Weights of a small GPT-style language model, trained from scratch on English Wikipedia.
Architecture: RMSNorm before each block, rotary positions, no biases in attention or MLP.
Training: a variant of SOAP for these matrices, 107M tokens, 3693 steps.
Each number is 50 + 10 x the weight over its row's rms, rounded and kept within 0 to 99. Layers, rows and columns count from 0. The size before them is the row's rms in percent of the matrix's.

# layer 9 MLP down, 256x256, rms 0.154, rows 121-229, columns 128-191
101:41 34 51 52 43 61 43 51 49 50 51 53 62 44 64 38 75 48 46 43 72 46 55 43 33 37 53 61 53 42 60 47 30 44 57 49 53 54 31 28 45 41 57 43 49 67 49 58 68 59 63 28 41 36 51 46 30 40 71 63 57 53 43 67
103:47 42 64 51 64 56 30 49 51 47 46 62 56 49 52 66 47 41 49 34 44 54 55 50 63 57 35 46 54 58 60 51 62 69 35 57 59 43 49 33 54 55 56 58 52 49 48 42 42 56 43 44 31 61 57 66 44 55 39 51 61 50 54 53
098:59 59 50 45 41 38 49 43 64 52 79 56 46 52 54 43 37 59 53 42 53 42 36 60 40 49 53 61 49 45 73 45 36 46 58 60 69 64 55 54 54 35 68 43 50 54 68 64 71 44 49 58 45 54 49 68 54 56 51 59 43 49 48 62
099:40 43 55 64 37 65 56 47 49 41 53 47 35 70 47 54 34 52 59 48 45 60 52 44 37 82 39 68 42 49 42 35 52 25 66 54 54 55 66 47 39 61 51 46 66 40 40 37 49 57 50 55 35 51 41 50 60 48 52 42 37 52 56 50
101:45 53 40 50 62 58 54 52 28 60 43 69 58 71 43 50 57 48 43 44 35 43 58 58 55 49 51 70 48 75 57 57 42 71 68 57 68 54 40 55 41 45 50 28 37 53 64 44 47 54 45 43 62 52 55 49 52 49 48 46 56 49 41 58
094:48 55 40 54 49 48 59 53 50 59 46 47 56 48 39 60 50 51 41 60 67 44 42 52 37 62 63 60 46 45 67 37 59 45 50 46 54 53 36 49 50 57 45 40 62 38 39 50 52 36 40 62 64 43 43 57 58 44 62 52 53 52 56 57
099:58 41 47 46 50 51 58 50 61 65 38 50 72 53 52 49 48 53 65 40 56 52 53 48 61 50 69 67 40 52 30 51 38 55 28 43 44 53 44 39 55 39 41 33 64 47 51 45 45 49 42 60 50 19 43 47 55 49 36 43 43 37 45 57
108:39 75 47 73 45 48 60 53 55 52 69 55 50 69 48 40 49 33 55 44 58 49 35 42 53 55 49 57 66 39 46 58 48 39 26 65 58 50 52 66 44 55 34 56 40 43 45 50 25 50 49 45 56 54 57 48 47 52 66 62 48 58 35 51
104:66 50 43 49 60 52 39 32 72 49 53 35 62 61 23 64 64 41 47 65 53 42 57 36 46 56 52 51 48 47 52 65 44 36 42 55 51 75 68 64 44 52 50 36 54 65 28 58 49 56 42 43 41 59 45 61 54 48 57 56 47 42 67 54
097:31 34 58 50 26 39 41 40 50 46 66 54 68 59 57 49 40 55 42 60 32 49 56 46 49 36 54 56 45 44 47 51 37 33 62 47 42 77 35 49 54 48 58 58 84 47 60 63 59 58 56 57 46 42 55 59 48 59 60 38 77 62 61 42
110:51 39 65 46 47 58 43 63 46 51 53 44 45 64 62 54 36 65 41 45 55 57 56 43 60 45 53 48 38 67 55 47 47 68 60 65 38 55 49 50 54 46 36 32 71 57 48 54 47 39 54 33 48 42 44 56 45 57 50 43 67 41 64 55
102:50 43 43 61 44 32 52 61 68 59 68 42 45 58 39 49 54 59 33 66 50 35 33 47 67 53 49 38 35 46 68 60 49 52 51 29 48 45 41 60 43 51 52 48 59 47 55 60 47 65 33 58 60 46 40 40 45 46 40 59 46 46 51 64
099:32 62 33 47 39 59 48 43 62 39 53 50 51 38 52 34 56 61 44 25 51 48 55 41 47 45 54 57 52 53 43 57 57 42 55 74 59 48 53 54 49 57 45 33 29 60 45 57 57 54 55 49 54 59 49 40 53 53 39 51 46 58 59 43
099:34 42 49 49 39 60 47 48 47 70 43 46 48 53 50 62 53 43 52 65 39 52 50 60 52 44 38 47 53 60 58 32 61 56 37 53 36 48 55 49 45 37 44 39 60 44 28 56 54 40 65 48 64 36 50 47 61 56 46 36 52 61 40 51
100:52 33 36 45 51 41 46 52 53 70 51 54 48 43 29 59 52 45 46 50 62 62 43 26 47 68 36 56 56 53 53 56 39 47 47 52 47 51 47 51 43 42 49 50 34 62 61 50 33 52 48 54 55 43 53 48 57 60 33 52 58 33 53 50
097:36 32 56 55 62 57 39 35 46 42 54 44 28 55 48 48 50 56 73 50 66 52 40 38 75 37 52 61 62 45 45 40 45 34 49 45 48 59 55 34 41 65 43 45 54 49 44 55 35 55 49 45 45 54 45 50 56 38 52 56 40 44 54 47
096:44 34 45 36 48 28 58 68 63 49 66 67 63 35 47 58 64 65 44 48 43 37 66 56 55 59 33 54 56 30 68 55 35 59 36 45 41 49 51 45 55 49 48 69 46 48 48 40 53 45 51 33 54 57 31 38 53 69 54 58 40 45 47 39
095:59 55 59 49 37 40 33 52 50 44 30 62 58 62 57 58 61 62 45 49 51 57 38 41 56 42 58 35 41 49 49 51 57 37 47 51 45 28 46 58 46 47 48 52 65 42 43 62 40 63 44 58 58 38 53 55 53 56 44 55 47 43 42 44
097:37 59 41 56 53 61 47 41 47 55 36 38 51 65 63 55 64 44 53 43 44 43 44 42 50 53 66 59 57 61 54 44 58 48 60 41 53 43 51 60 52 44 35 37 45 47 44 56 46 34 47 37 52 47 74 60 48 62 41 41 51 63 53 35
092:62 50 41 57 45 48 59 48 32 46 47 54 35 41 56 42 55 50 71 44 71 41 54 32 48 43 54 59 51 40 58 34 53 59 59 46 28 67 32 71 43 27 29 56 48 52 46 53 55 67 52 51 40 56 64 25 36 35 68 48 26 47 46 52
101:51 57 65 40 44 37 48 58 49 46 49 41 52 35 46 64 40 54 56 41 61 57 45 28 35 73 48 62 61 33 56 58 47 57 46 55 55 56 35 50 43 50 62 44 30 38 64 40 40 20 56 38 52 50 25 68 51 39 72 59 41 53 63 46
098:66 25 63 38 53 40 42 47 52 39 44 51 54 47 63 35 29 68 58 53 36 41 56 50 42 45 57 45 56 50 51 57 57 57 40 47 44 46 47 68 27 74 51 26 46 50 46 51 47 49 50 58 61 45 48 47 60 55 40 42 54 65 54 61
090:48 30 39 70 51 52 37 47 48 53 26 59 43 51 36 48 56 28 54 51 53 56 72 47 48 46 50 49 50 54 49 42 40 35 65 40 49 35 39 40 45 59 55 37 44 50 55 66 62 59 45 48 55 48 59 70 46 49 60 48 42 48 47 47
098:44 51 45 55 43 31 51 61 46 57 66 53 41 44 33 55 51 32 57 39 48 45 49 45 55 68 61 49 36 31 40 61 44 67 53 45 50 54 39 64 60 52 45 54 57 47 54 54 56 60 76 54 41 52 49 57 58 71 36 46 58 33 41 65
096:41 42 41 47 54 45 39 59 40 54 65 29 32 52 43 37 72 46 49 53 66 37 49 58 44 51 53 72 46 52 58 60 48 53 28 51 64 20 49 64 48 56 30 35 55 54 53 32 50 60 48 61 58 32 33 42 48 56 62 45 42 54 51 49
104:52 45 60 53 34 46 71 48 54 56 47 48 45 53 52 60 53 50 36 59 36 54 43 64 68 39 69 41 33 47 45 42 44 53 33 58 50 54 46 34 26 48 58 50 50 60 52 56 71 47 54 43 55 61 44 34 45 59 44 30 47 53 54 59
095:66 54 37 76 51 38 50 63 58 51 45 43 39 52 53 52 60 43 60 63 49 69 46 53 53 34 52 62 53 46 33 67 43 40 27 47 56 55 59 45 47 32 45 33 49 53 41 40 51 63 34 48 37 77 63 47 55 41 68 56 56 57 40 37
102:67 61 62 46 70 50 58 46 54 54 41 30 48 42 53 46 61 51 32 46 44 48 57 46 55 63 57 55 59 58 66 46 53 37 62 56 56 47 53 61 79 47 59 54 44 48 57 33 39 63 58 53 49 54 61 39 54 57 75 65 66 64 57 46
099:43 41 54 50 50 50 53 59 58 60 47 64 33 52 48 54 67 51 62 64 39 63 68 47 45 47 53 57 51 38 48 69 58 72 48 43 52 63 45 57 48 45 43 57 47 62 60 37 50 27 55 62 53 50 68 49 58 66 46 54 50 50 69 55
099:26 53 43 44 55 43 50 32 47 46 57 61 31 38 36 35 48 47 33 46 48 58 52 35 59 41 58 53 55 54 48 36 53 48 46 62 47 54 58 71 54 44 63 41 56 54 61 41 51 45 61 65 47 49 66 47 50 45 39 36 53 43 54 56
098:46 32 39 53 50 41 51 35 33 59 38 51 53 54 61 44 42 44 47 37 40 56 50 45 56 55 37 51 48 42 79 71 41 32 47 59 43 60 56 43 56 35 57 61 62 55 50 28 38 47 57 28 49 54 50 48 40 33 56 59 50 50 37 33
100:61 64 45 49 62 52 51 57 62 55 45 46 49 45 23 55 50 36 44 47 62 31 64 43 50 44 31 42 56 47 60 50 39 37 56 45 49 50 66 58 46 38 55 39 68 53 57 41 49 67 39 34 45 50 26 66 55 49 35 57 38 67 62 41
099:56 58 55 55 56 61 41 39 65 50 56 57 44 57 46 43 50 61 60 44 52 36 48 60 42 67 56 61 41 51 30 62 45 41 42 49 53 36 48 60 54 53 43 45 53 53 63 66 44 67 49 53 61 57 47 64 33 38 61 66 47 63 46 42
097:45 43 56 48 49 65 41 63 36 59 48 51 50 58 32 57 55 47 48 30 39 47 45 48 39 42 61 38 63 47 53 43 75 46 59 50 53 50 50 60 64 54 58 50 62 45 51 52 65 43 46 71 58 54 61 48 57 46 63 46 51 59 44 51
107:38 52 47 42 57 53 48 48 52 49 51 65 52 59 55 56 71 31 38 56 29 54 48 60 46 41 53 60 50 52 58 57 35 58 45 54 62 74 71 60 50 57 47 43 58 48 49 57 60 44 48 50 50 65 56 57 47 47 57 45 72 43 58 31
100:56 49 59 52 34 43 48 66 44 48 44 45 51 48 52 47 63 59 47 40 28 46 48 53 35 44 56 70 42 48 43 45 44 61 40 34 52 47 47 23 37 42 60 56 47 53 49 57 51 42 44 63 52 32 58 44 46 56 44 49 43 40 34 21
099:33 48 49 43 50 40 51 55 36 62 67 39 51 39 56 33 39 50 69 45 25 50 45 60 63 40 50 40 53 52 30 51 57 56 60 45 52 56 43 42 50 48 56 58 52 60 25 54 52 71 41 42 57 65 37 55 44 39 40 39 38 59 52 57
097:57 41 45 49 52 52 83 52 60 59 43 55 79 57 66 68 52 50 59 49 49 49 48 69 54 50 50 49 47 46 51 50 54 34 51 51 41 60 37 32 46 42 25 58 43 47 53 53 55 45 64 41 60 36 65 30 54 56 56 74 55 60 53 37
097:41 41 39 47 82 60 48 49 19 44 38 49 44 64 48 71 50 54 37 57 30 50 48 45 57 63 45 72 54 54 66 50 66 43 62 60 53 54 45 36 55 65 46 50 60 66 34 39 45 59 49 48 39 41 62 55 50 48 48 40 36 51 48 48
102:52 55 53 25 55 51 57 56 43 60 51 53 63 56 59 49 58 60 60 77 37 46 49 55 34 60 42 49 64 56 48 60 48 53 37 74 55 45 63 62 42 57 60 40 42 47 56 36 59 55 59 62 55 65 38 46 23 24 59 40 55 61 44 49
104:63 52 46 57 51 65 60 55 48 52 50 73 45 50 43 61 82 49 34 53 51 34 40 55 42 42 54 46 51 39 47 54 50 61 32 46 50 49 53 58 52 42 56 66 50 43 52 62 53 49 48 62 41 56 50 42 62 69 50 27 54 48 51 57
102:67 37 44 58 61 58 62 31 46 44 51 41 51 40 43 39 39 57 33 52 42 49 32 44 49 47 53 59 53 43 38 53 40 64 57 67 41 46 22 46 57 45 62 60 52 52 56 45 67 38 44 57 48 60 60 52 65 60 48 53 59 47 26 44
102:42 64 52 57 58 49 45 45 59 58 65 55 40 46 55 40 38 60 58 50 50 56 47 50 30 46 52 53 54 48 46 31 41 65 52 44 38 50 44 42 42 46 70 44 47 73 47 52 39 57 49 61 62 56 70 46 59 64 49 67 54 48 54 64
096:51 61 36 41 64 43 50 37 49 57 60 55 62 54 60 44 50 51 44 41 57 45 34 47 47 38 43 60 46 46 60 38 39 50 46 53 59 48 52 57 31 48 48 47 67 57 33 32 32 62 52 48 49 60 52 61 43 62 56 69 54 43 50 39
093:64 55 53 48 67 49 58 63 52 50 41 48 54 50 59 54 68 72 58 38 46 49 39 55 45 60 54 47 40 33 68 45 30 55 68 56 27 42 59 37 52 45 47 54 53 41 50 54 63 41 46 47 56 66 57 51 41 60 22 39 65 44 54 45
103:46 47 59 56 59 45 34 60 48 58 51 55 46 32 47 60 54 44 50 53 61 41 51 42 53 64 52 42 50 54 54 50 49 57 58 50 40 38 51 36 65 58 34 58 57 67 46 53 48 51 54 81 58 53 43 52 28 52 57 56 42 53 46 56
094:46 57 46 28 41 56 51 56 35 57 52 49 44 38 28 38 50 58 60 59 38 45 35 53 64 46 74 62 41 51 46 57 56 41 47 67 50 53 54 47 64 44 59 60 41 52 40 54 61 57 30 39 64 65 39 73 60 46 66 41 67 47 40 39
108:66 34 38 57 57 44 54 49 54 38 61 30 44 58 49 28 49 40 52 46 48 55 61 63 48 48 40 54 51 42 56 29 55 60 44 43 39 54 49 51 72 68 49 64 53 46 81 50 36 68 66 44 47 53 47 64 52 55 61 57 39 38 55 65
097:46 52 55 47 68 24 49 43 55 54 45 46 56 54 48 52 56 49 67 54 40 55 56 43 58 48 46 38 55 46 50 39 50 45 38 50 54 56 42 50 44 38 56 48 68 45 49 52 51 40 50 46 43 55 35 42 67 60 39 48 46 51 43 51
101:63 51 55 43 54 52 55 36 46 52 58 20 59 34 56 44 47 47 59 52 55 73 61 57 36 64 60 48 54 58 46 51 43 47 69 75 60 41 53 43 54 30 40 42 63 58 49 57 49 44 33 40 51 50 24 48 61 41 50 60 44 43 41 44
101:48 42 62 60 57 50 49 63 45 46 47 57 56 39 44 57 52 26 64 37 61 53 43 41 56 44 44 59 40 51 21 40 35 46 59 57 56 59 52 46 49 47 45 53 46 61 41 43 70 45 54 54 34 41 62 32 48 54 51 42 51 47 54 54
101:54 63 45 65 45 55 37 61 51 44 28 47 64 52 61 50 37 48 50 43 54 59 24 49 38 52 50 43 40 72 49 48 66 31 50 49 54 50 55 54 59 44 66 35 50 55 55 53 32 41 62 52 47 61 47 51 70 51 70 65 59 52 43 55
097:65 68 53 25 51 57 26 76 59 26 44 46 46 56 44 35 62 57 56 53 52 69 53 49 76 48 46 43 55 56 45 40 60 39 49 64 41 52 55 58 55 56 65 46 49 42 55 44 44 47 64 52 49 38 55 37 49 64 39 63 70 47 35 54
097:43 45 31 47 56 34 43 51 40 43 65 61 49 41 46 40 50 44 37 29 46 53 31 46 59 43 40 72 57 40 48 50 56 34 43 50 38 57 44 46 54 52 45 45 47 44 35 53 62 43 46 49 64 38 48 52 46 70 62 43 51 47 71 55
096:49 39 54 43 62 57 42 38 47 52 34 48 65 50 41 44 66 38 50 56 38 52 51 59 56 45 55 46 48 57 48 37 36 35 46 56 37 57 38 46 59 41 63 62 43 38 44 46 52 50 45 49 57 44 44 46 49 59 58 39 67 45 46 40
095:40 27 64 61 47 48 55 60 40 48 46 42 52 49 41 57 61 66 36 33 39 62 59 27 47 54 52 57 48 57 39 49 66 48 37 59 43 54 29 47 57 49 51 44 58 53 63 66 42 53 52 48 41 45 66 27 43 59 58 55 48 48 28 56
094:45 47 45 40 64 58 45 60 52 64 54 51 54 27 51 64 41 60 55 46 46 40 62 44 57 47 55 54 62 64 31 57 52 44 57 49 54 45 57 50 52 40 48 59 48 58 50 41 57 49 36 52 38 47 47 58 40 47 56 72 31 34 59 48
102:64 52 55 50 62 81 71 55 32 45 63 39 61 39 52 49 57 61 47 43 57 63 37 37 54 40 40 48 46 49 37 57 52 55 51 46 46 47 40 47 56 51 49 48 64 56 62 45 25 32 55 57 60 43 37 43 44 52 71 55 47 65 45 56
104:48 56 38 55 56 44 53 43 60 43 69 60 35 47 58 44 70 65 57 40 55 63 56 46 44 66 66 36 39 50 64 35 55 50 53 56 38 38 35 50 59 60 47 44 56 40 33 50 25 51 50 46 50 53 29 54 66 48 51 65 50 56 47 33
091:49 52 58 51 56 60 56 41 60 54 29 52 39 66 40 24 61 54 56 50 69 61 45 60 44 63 58 41 49 67 46 50 69 30 58 53 75 41 44 50 54 63 54 39 61 58 39 57 41 58 59 54 52 37 48 58 54 48 44 51 36 48 58 64
099:46 49 46 51 34 72 54 72 44 77 48 61 41 52 44 53 32 64 57 43 49 49 40 57 65 67 57 40 77 52 37 35 64 39 70 60 33 37 50 62 54 46 56 49 51 52 52 56 52 53 62 64 51 49 42 45 62 43 48 49 57 51 47 56
098:48 49 65 44 51 61 43 53 42 46 39 54 61 32 59 51 45 41 48 40 62 66 43 58 45 48 57 45 60 74 46 53 41 64 28 56 47 56 62 61 56 50 36 50 39 30 48 56 53 55 53 43 53 47 60 29 45 52 53 51 57 56 56 38
099:65 45 42 46 47 58 58 40 51 49 42 29 50 74 45 40 51 53 52 42 52 59 45 58 48 51 45 42 42 44 46 57 50 45 56 35 44 59 51 48 53 49 33 66 39 50 48 47 45 47 46 56 52 51 72 58 60 51 67 54 50 63 40 47
103:35 59 39 61 42 65 53 43 50 49 60 49 42 47 50 53 70 47 46 46 46 48 66 64 61 38 38 43 32 35 49 60 49 42 44 37 56 46 57 40 60 50 55 63 50 46 31 51 38 50 49 62 46 71 41 71 69 37 41 27 64 62 40 68
098:49 31 54 68 40 54 50 45 33 46 60 41 51 50 53 43 46 50 54 59 57 63 56 55 55 52 44 53 64 46 37 31 42 57 45 41 69 54 36 38 57 39 47 47 68 45 47 41 58 45 45 40 58 47 47 56 37 68 64 36 69 45 47 41
105:48 52 42 65 54 42 62 38 69 54 55 63 43 58 63 45 62 52 47 42 45 46 53 57 50 44 39 51 38 65 55 53 45 50 67 34 40 51 40 65 39 38 38 59 48 52 33 40 54 56 64 46 57 42 47 68 51 49 45 56 44 44 57 43
099:64 45 49 58 53 55 31 60 37 50 65 42 35 49 56 53 60 54 46 58 57 40 42 39 50 62 53 47 32 48 37 48 53 49 43 60 53 50 41 51 43 52 63 46 72 55 59 57 35 63 63 69 49 43 39 33 54 41 50 49 58 66 57 38
108:51 58 66 55 59 45 39 46 48 38 47 37 43 27 62 73 60 60 43 50 51 39 59 48 67 52 46 59 48 67 39 69 47 53 53 68 40 58 61 48 49 23 52 51 68 51 43 53 57 38 42 43 53 51 34 50 58 45 43 52 55 65 60 44
107:59 73 63 40 44 45 65 62 33 50 41 35 57 48 64 48 50 51 36 45 46 44 50 45 31 20 50 58 53 52 52 33 38 45 40 44 41 49 51 51 46 45 39 52 54 56 47 52 48 68 37 42 31 59 52 59 76 55 44 56 39 57 15 39
099:56 31 37 64 29 65 67 65 44 68 36 57 48 32 62 57 50 66 60 43 64 33 49 60 68 53 35 60 60 68 57 48 49 33 55 32 72 53 41 44 51 31 49 50 53 49 37 57 63 33 46 44 59 42 56 36 53 52 80 39 53 60 34 51
097:72 64 40 55 37 69 45 47 55 38 44 46 40 56 45 26 60 41 42 52 54 55 39 53 44 46 48 51 61 45 75 51 44 45 33 58 46 52 47 44 50 36 42 56 75 34 45 49 69 47 43 48 49 37 58 53 31 59 31 51 53 43 43 51
097:58 49 44 40 47 54 51 66 43 41 67 35 37 60 46 60 64 57 44 55 41 62 66 51 45 41 55 47 52 48 37 56 47 47 58 31 43 52 46 55 74 61 69 46 54 64 44 54 53 49 42 59 33 64 68 60 42 56 51 58 52 43 64 51
095:63 64 45 52 58 54 48 62 47 62 59 56 40 50 44 50 40 43 54 37 54 45 76 53 61 32 46 30 59 51 64 62 33 60 53 53 58 37 50 63 57 48 30 52 43 67 44 51 59 37 56 49 42 47 48 47 44 53 48 47 51 60 36 54
117:60 45 47 41 46 49 55 46 44 55 58 36 64 53 68 38 51 50 59 59 31 58 60 64 23 33 56 59 39 50 62 73 49 46 50 65 55 55 34 57 61 46 45 39 38 47 59 69 45 48 57 44 59 50 65 61 37 41 52 43 43 47 54 31
111:53 48 32 56 44 74 64 54 38 44 19 29 57 43 47 48 57 68 47 58 65 56 58 30 39 32 60 51 55 41 45 57 61 45 40 50 64 62 53 53 30 61 38 50 56 48 63 47 47 59 39 52 55 60 55 52 64 70 53 49 54 56 41 44
106:50 45 43 50 51 66 45 60 37 66 41 44 53 36 58 60 58 32 47 46 29 53 51 46 49 58 51 37 46 47 40 47 53 43 57 52 54 54 83 38 39 59 59 43 48 50 46 41 53 46 37 27 61 55 54 68 55 59 46 54 37 42 59 62
166:57 62 56 60 57 50 46 54 41 47 39 37 47 39 54 58 42 43 36 45 48 55 54 58 70 53 03 51 63 59 40 44 53 43 48 46 62 42 64 50 50 55 59 45 59 16 52 56 49 47 61 38 45 34 41 64 42 62 57 47 46 51 42 48
097:54 47 47 33 42 61 60 35 65 64 53 45 48 66 47 49 64 42 33 39 72 64 42 37 53 43 41 31 49 37 55 54 49 69 57 52 43 49 55 68 44 28 54 61 49 45 50 74 38 56 49 50 62 49 62 49 56 63 51 49 54 55 39 46
102:47 40 50 56 54 61 58 46 62 50 43 49 62 64 47 51 44 41 39 58 64 40 53 48 46 50 46 42 52 63 43 50 52 62 33 63 41 44 66 62 50 38 39 46 52 57 56 53 51 49 49 48 49 63 53 40 43 31 54 54 72 57 56 56
101:67 35 43 46 60 51 52 47 60 62 38 65 35 50 44 51 62 35 33 53 57 57 40 47 54 56 48 49 46 53 46 42 42 42 46 55 61 44 33 49 61 55 41 51 41 45 48 47 62 71 50 50 62 41 53 34 44 46 54 36 68 42 38 36
100:44 47 59 42 47 39 58 49 36 65 39 31 69 63 44 46 49 51 40 29 53 57 53 53 67 43 47 50 60 52 39 46 42 68 45 31 49 61 45 61 53 42 65 39 30 54 34 55 68 63 52 39 49 48 27 54 44 43 43 36 52 44 58 34
096:43 44 56 52 40 39 33 35 61 52 67 59 52 42 47 56 59 60 60 52 60 46 49 75 49 38 38 53 56 33 43 54 41 55 54 48 74 56 40 51 49 49 59 67 43 44 54 64 50 40 47 52 44 46 49 56 22 58 48 60 46 57 51 50
099:49 39 63 50 38 47 51 67 48 49 55 53 43 51 46 62 49 58 42 48 44 37 73 59 48 60 41 52 67 47 41 52 68 55 64 45 58 66 61 55 43 52 53 60 40 57 72 67 56 61 41 55 56 47 51 52 54 52 48 52 57 57 40 53
108:49 55 51 69 49 48 51 64 24 52 50 45 44 33 58 51 46 43 53 42 43 52 62 44 55 47 59 58 54 46 46 50 63 65 52 41 49 52 53 51 41 52 29 51 42 36 36 52 58 64 49 34 43 61 49 46 38 49 36 45 58 32 38 57
104:71 44 41 42 55 49 55 55 62 52 62 59 23 51 36 69 49 51 58 37 48 27 46 37 61 44 53 37 42 49 46 43 40 54 48 62 58 64 47 78 49 31 42 30 53 54 63 43 61 41 69 48 53 59 30 63 46 47 61 64 43 55 38 50
104:49 55 58 52 58 39 47 53 45 61 40 43 48 48 37 58 38 56 50 30 47 47 52 49 44 46 53 60 57 69 50 44 44 55 39 65 57 41 66 56 52 65 50 47 66 50 50 36 58 32 43 63 43 39 35 58 55 54 53 64 65 58 61 37
102:62 50 51 67 43 59 54 47 66 41 49 47 42 62 70 44 72 40 29 54 60 58 55 59 48 42 44 63 47 41 39 61 43 62 66 31 52 45 50 36 49 52 49 47 60 73 45 41 42 54 47 60 42 62 46 52 32 56 51 44 36 69 42 32
103:40 42 40 64 44 45 60 64 54 45 48 51 56 52 62 61 31 50 35 62 46 64 44 53 68 47 45 50 52 58 49 69 60 63 39 53 53 46 43 58 65 44 41 63 56 50 51 43 58 46 36 64 39 36 60 41 49 43 62 57 31 47 28 45
104:51 46 40 37 46 52 50 38 54 40 43 34 85 69 57 36 68 45 26 59 45 49 40 41 51 53 54 57 51 42 38 33 53 55 70 54 49 44 40 56 67 36 46 69 57 51 47 31 50 58 62 65 57 60 36 29 43 66 58 54 52 57 52 29
088:64 72 40 47 44 50 51 47 47 62 53 62 67 63 50 50 29 55 55 46 32 66 40 44 42 62 45 41 60 49 61 55 37 54 43 46 63 62 46 52 57 59 46 46 42 41 53 51 57 69 47 46 71 50 48 57 49 58 41 62 37 55 50 50
086:31 41 52 49 65 53 65 42 42 47 45 58 43 48 44 40 58 61 44 65 70 41 48 60 72 44 60 53 46 59 50 59 51 37 54 54 77 31 52 53 45 38 52 45 57 54 78 50 56 40 42 47 60 45 44 39 40 63 60 31 44 49 38 55
148:46 68 45 49 48 57 55 64 42 40 52 60 40 57 60 39 44 38 34 31 51 58 37 40 68 65 57 52 70 51 36 46 54 59 45 56 67 38 58 54 42 27 51 58 73 73 45 45 63 45 59 53 37 44 61 57 52 59 55 51 46 57 62 56
104:56 49 49 50 65 43 70 48 46 55 43 47 59 51 53 50 42 52 61 59 72 36 63 36 79 48 46 36 33 53 59 63 46 57 54 53 55 53 44 70 27 36 62 49 47 43 62 49 50 55 62 54 55 51 50 49 37 49 49 51 68 73 64 30
105:50 63 56 50 32 32 40 73 45 54 45 40 54 65 55 55 59 56 51 51 35 56 49 44 54 57 46 25 41 67 48 48 58 45 57 46 59 50 34 51 50 49 45 35 69 49 45 54 69 34 53 50 56 31 42 61 61 67 34 43 43 54 54 41
094:48 50 62 41 51 48 48 39 71 44 67 46 42 57 61 37 53 31 36 32 48 53 60 48 43 44 56 37 59 43 57 64 47 62 36 54 59 49 55 68 44 46 56 36 52 56 67 60 70 69 50 59 55 51 55 50 59 40 41 52 42 44 63 53
088:44 61 40 53 60 57 45 41 60 37 56 42 53 46 43 54 64 46 45 59 53 63 46 51 66 57 51 65 37 39 54 54 34 32 49 53 48 64 31 46 48 48 52 47 35 39 54 51 27 51 58 58 66 60 54 41 40 48 52 23 52 42 63 61
111:47 43 54 58 40 59 43 62 45 34 37 52 38 50 63 59 49 46 49 37 53 59 64 27 50 58 51 47 39 49 58 55 74 45 37 43 38 38 39 51 48 59 65 55 47 54 59 43 51 33 51 44 52 60 55 53 58 57 39 52 56 48 57 60
100:59 56 37 72 60 58 68 49 51 41 34 42 55 59 41 48 39 56 49 71 49 44 68 65 44 39 39 37 39 47 40 46 68 41 28 48 33 34 49 51 62 53 26 31 53 51 56 50 54 48 57 44 51 37 44 50 37 51 48 57 31 37 38 45
100:38 38 60 50 37 42 55 65 57 68 67 55 39 38 47 42 41 38 51 47 38 44 58 43 39 78 39 54 61 61 52 42 43 55 51 50 56 54 48 35 39 55 40 57 45 51 37 69 48 62 47 62 42 42 48 45 33 30 54 48 61 55 31 69
102:45 41 64 51 64 51 51 47 38 46 42 52 54 59 39 52 48 45 48 50 31 67 64 51 37 48 49 42 66 46 62 43 53 40 55 50 54 41 61 41 46 64 52 51 35 53 54 52 52 43 41 59 41 34 44 47 35 68 55 42 66 42 50 59
098:61 34 45 56 48 61 48 63 55 44 50 59 41 37 41 58 71 55 46 54 51 38 44 40 63 45 61 53 52 51 40 51 51 57 36 57 43 39 57 50 71 45 62 67 64 54 52 59 60 34 59 47 48 57 40 50 54 22 35 52 39 34 47 31
105:57 48 36 52 54 45 57 73 34 58 45 48 64 49 60 60 48 39 51 52 54 40 66 67 69 23 46 46 61 43 41 53 50 44 60 45 63 48 38 64 52 26 49 52 48 56 64 49 26 57 37 66 43 47 55 69 53 55 52 60 54 51 41 52
103:53 42 58 52 50 57 52 52 47 43 57 51 46 58 70 47 56 53 53 39 50 55 44 62 70 30 58 52 53 70 62 44 37 50 63 51 44 48 46 39 55 75 49 39 47 50 48 51 61 50 57 40 49 38 58 35 55 39 64 53 49 49 58 47
097:54 55 42 49 48 52 47 58 37 59 46 56 55 58 52 35 52 43 40 53 49 43 57 43 75 46 52 54 53 43 36 51 49 59 38 62 52 54 60 42 65 38 77 58 60 30 55 49 40 47 53 47 65 43 62 46 68 42 56 54 55 52 58 56
096:53 54 49 64 56 52 64 49 43 32 51 37 22 59 59 54 44 55 56 49 46 33 49 61 73 66 58 42 56 39 35 53 53 39 49 54 51 34 67 61 46 39 52 51 51 56 53 53 41 53 57 52 49 51 53 40 57 45 46 53 28 66 46 77
105:52 44 52 71 46 51 53 52 56 43 57 30 47 67 46 56 64 33 33 51 63 49 52 36 52 58 45 38 51 47 49 67 52 35 62 62 60 43 56 57 58 47 39 66 45 52 60 57 38 65 38 49 50 64 62 49 55 52 47 52 55 31 49 62
094:46 45 54 49 61 46 42 58 32 83 65 70 51 52 49 44 30 58 56 42 46 39 32 53 45 50 55 40 51 57 48 52 36 48 56 62 49 47 51 58 41 60 42 73 36 52 56 44 43 43 51 58 47 53 47 54 31 41 62 68 67 43 54 52
098:37 43 58 51 53 52 27 46 56 46 43 50 42 57 45 59 60 58 54 34 62 49 36 39 48 36 41 71 47 44 51 68 51 42 46 48 65 50 52 33 42 37 54 59 53 58 50 56 45 57 59 43 68 53 45 50 52 59 46 50 61 62 54 49
093:54 51 63 53 56 69 31 49 53 47 48 47 35 43 66 56 55 62 46 43 48 38 54 51 43 36 48 48 42 49 53 56 68 59 27 42 51 46 45 56 61 48 36 72 45 44 51 60 51 34 50 52 49 64 47 51 39 45 49 30 34 57 71 40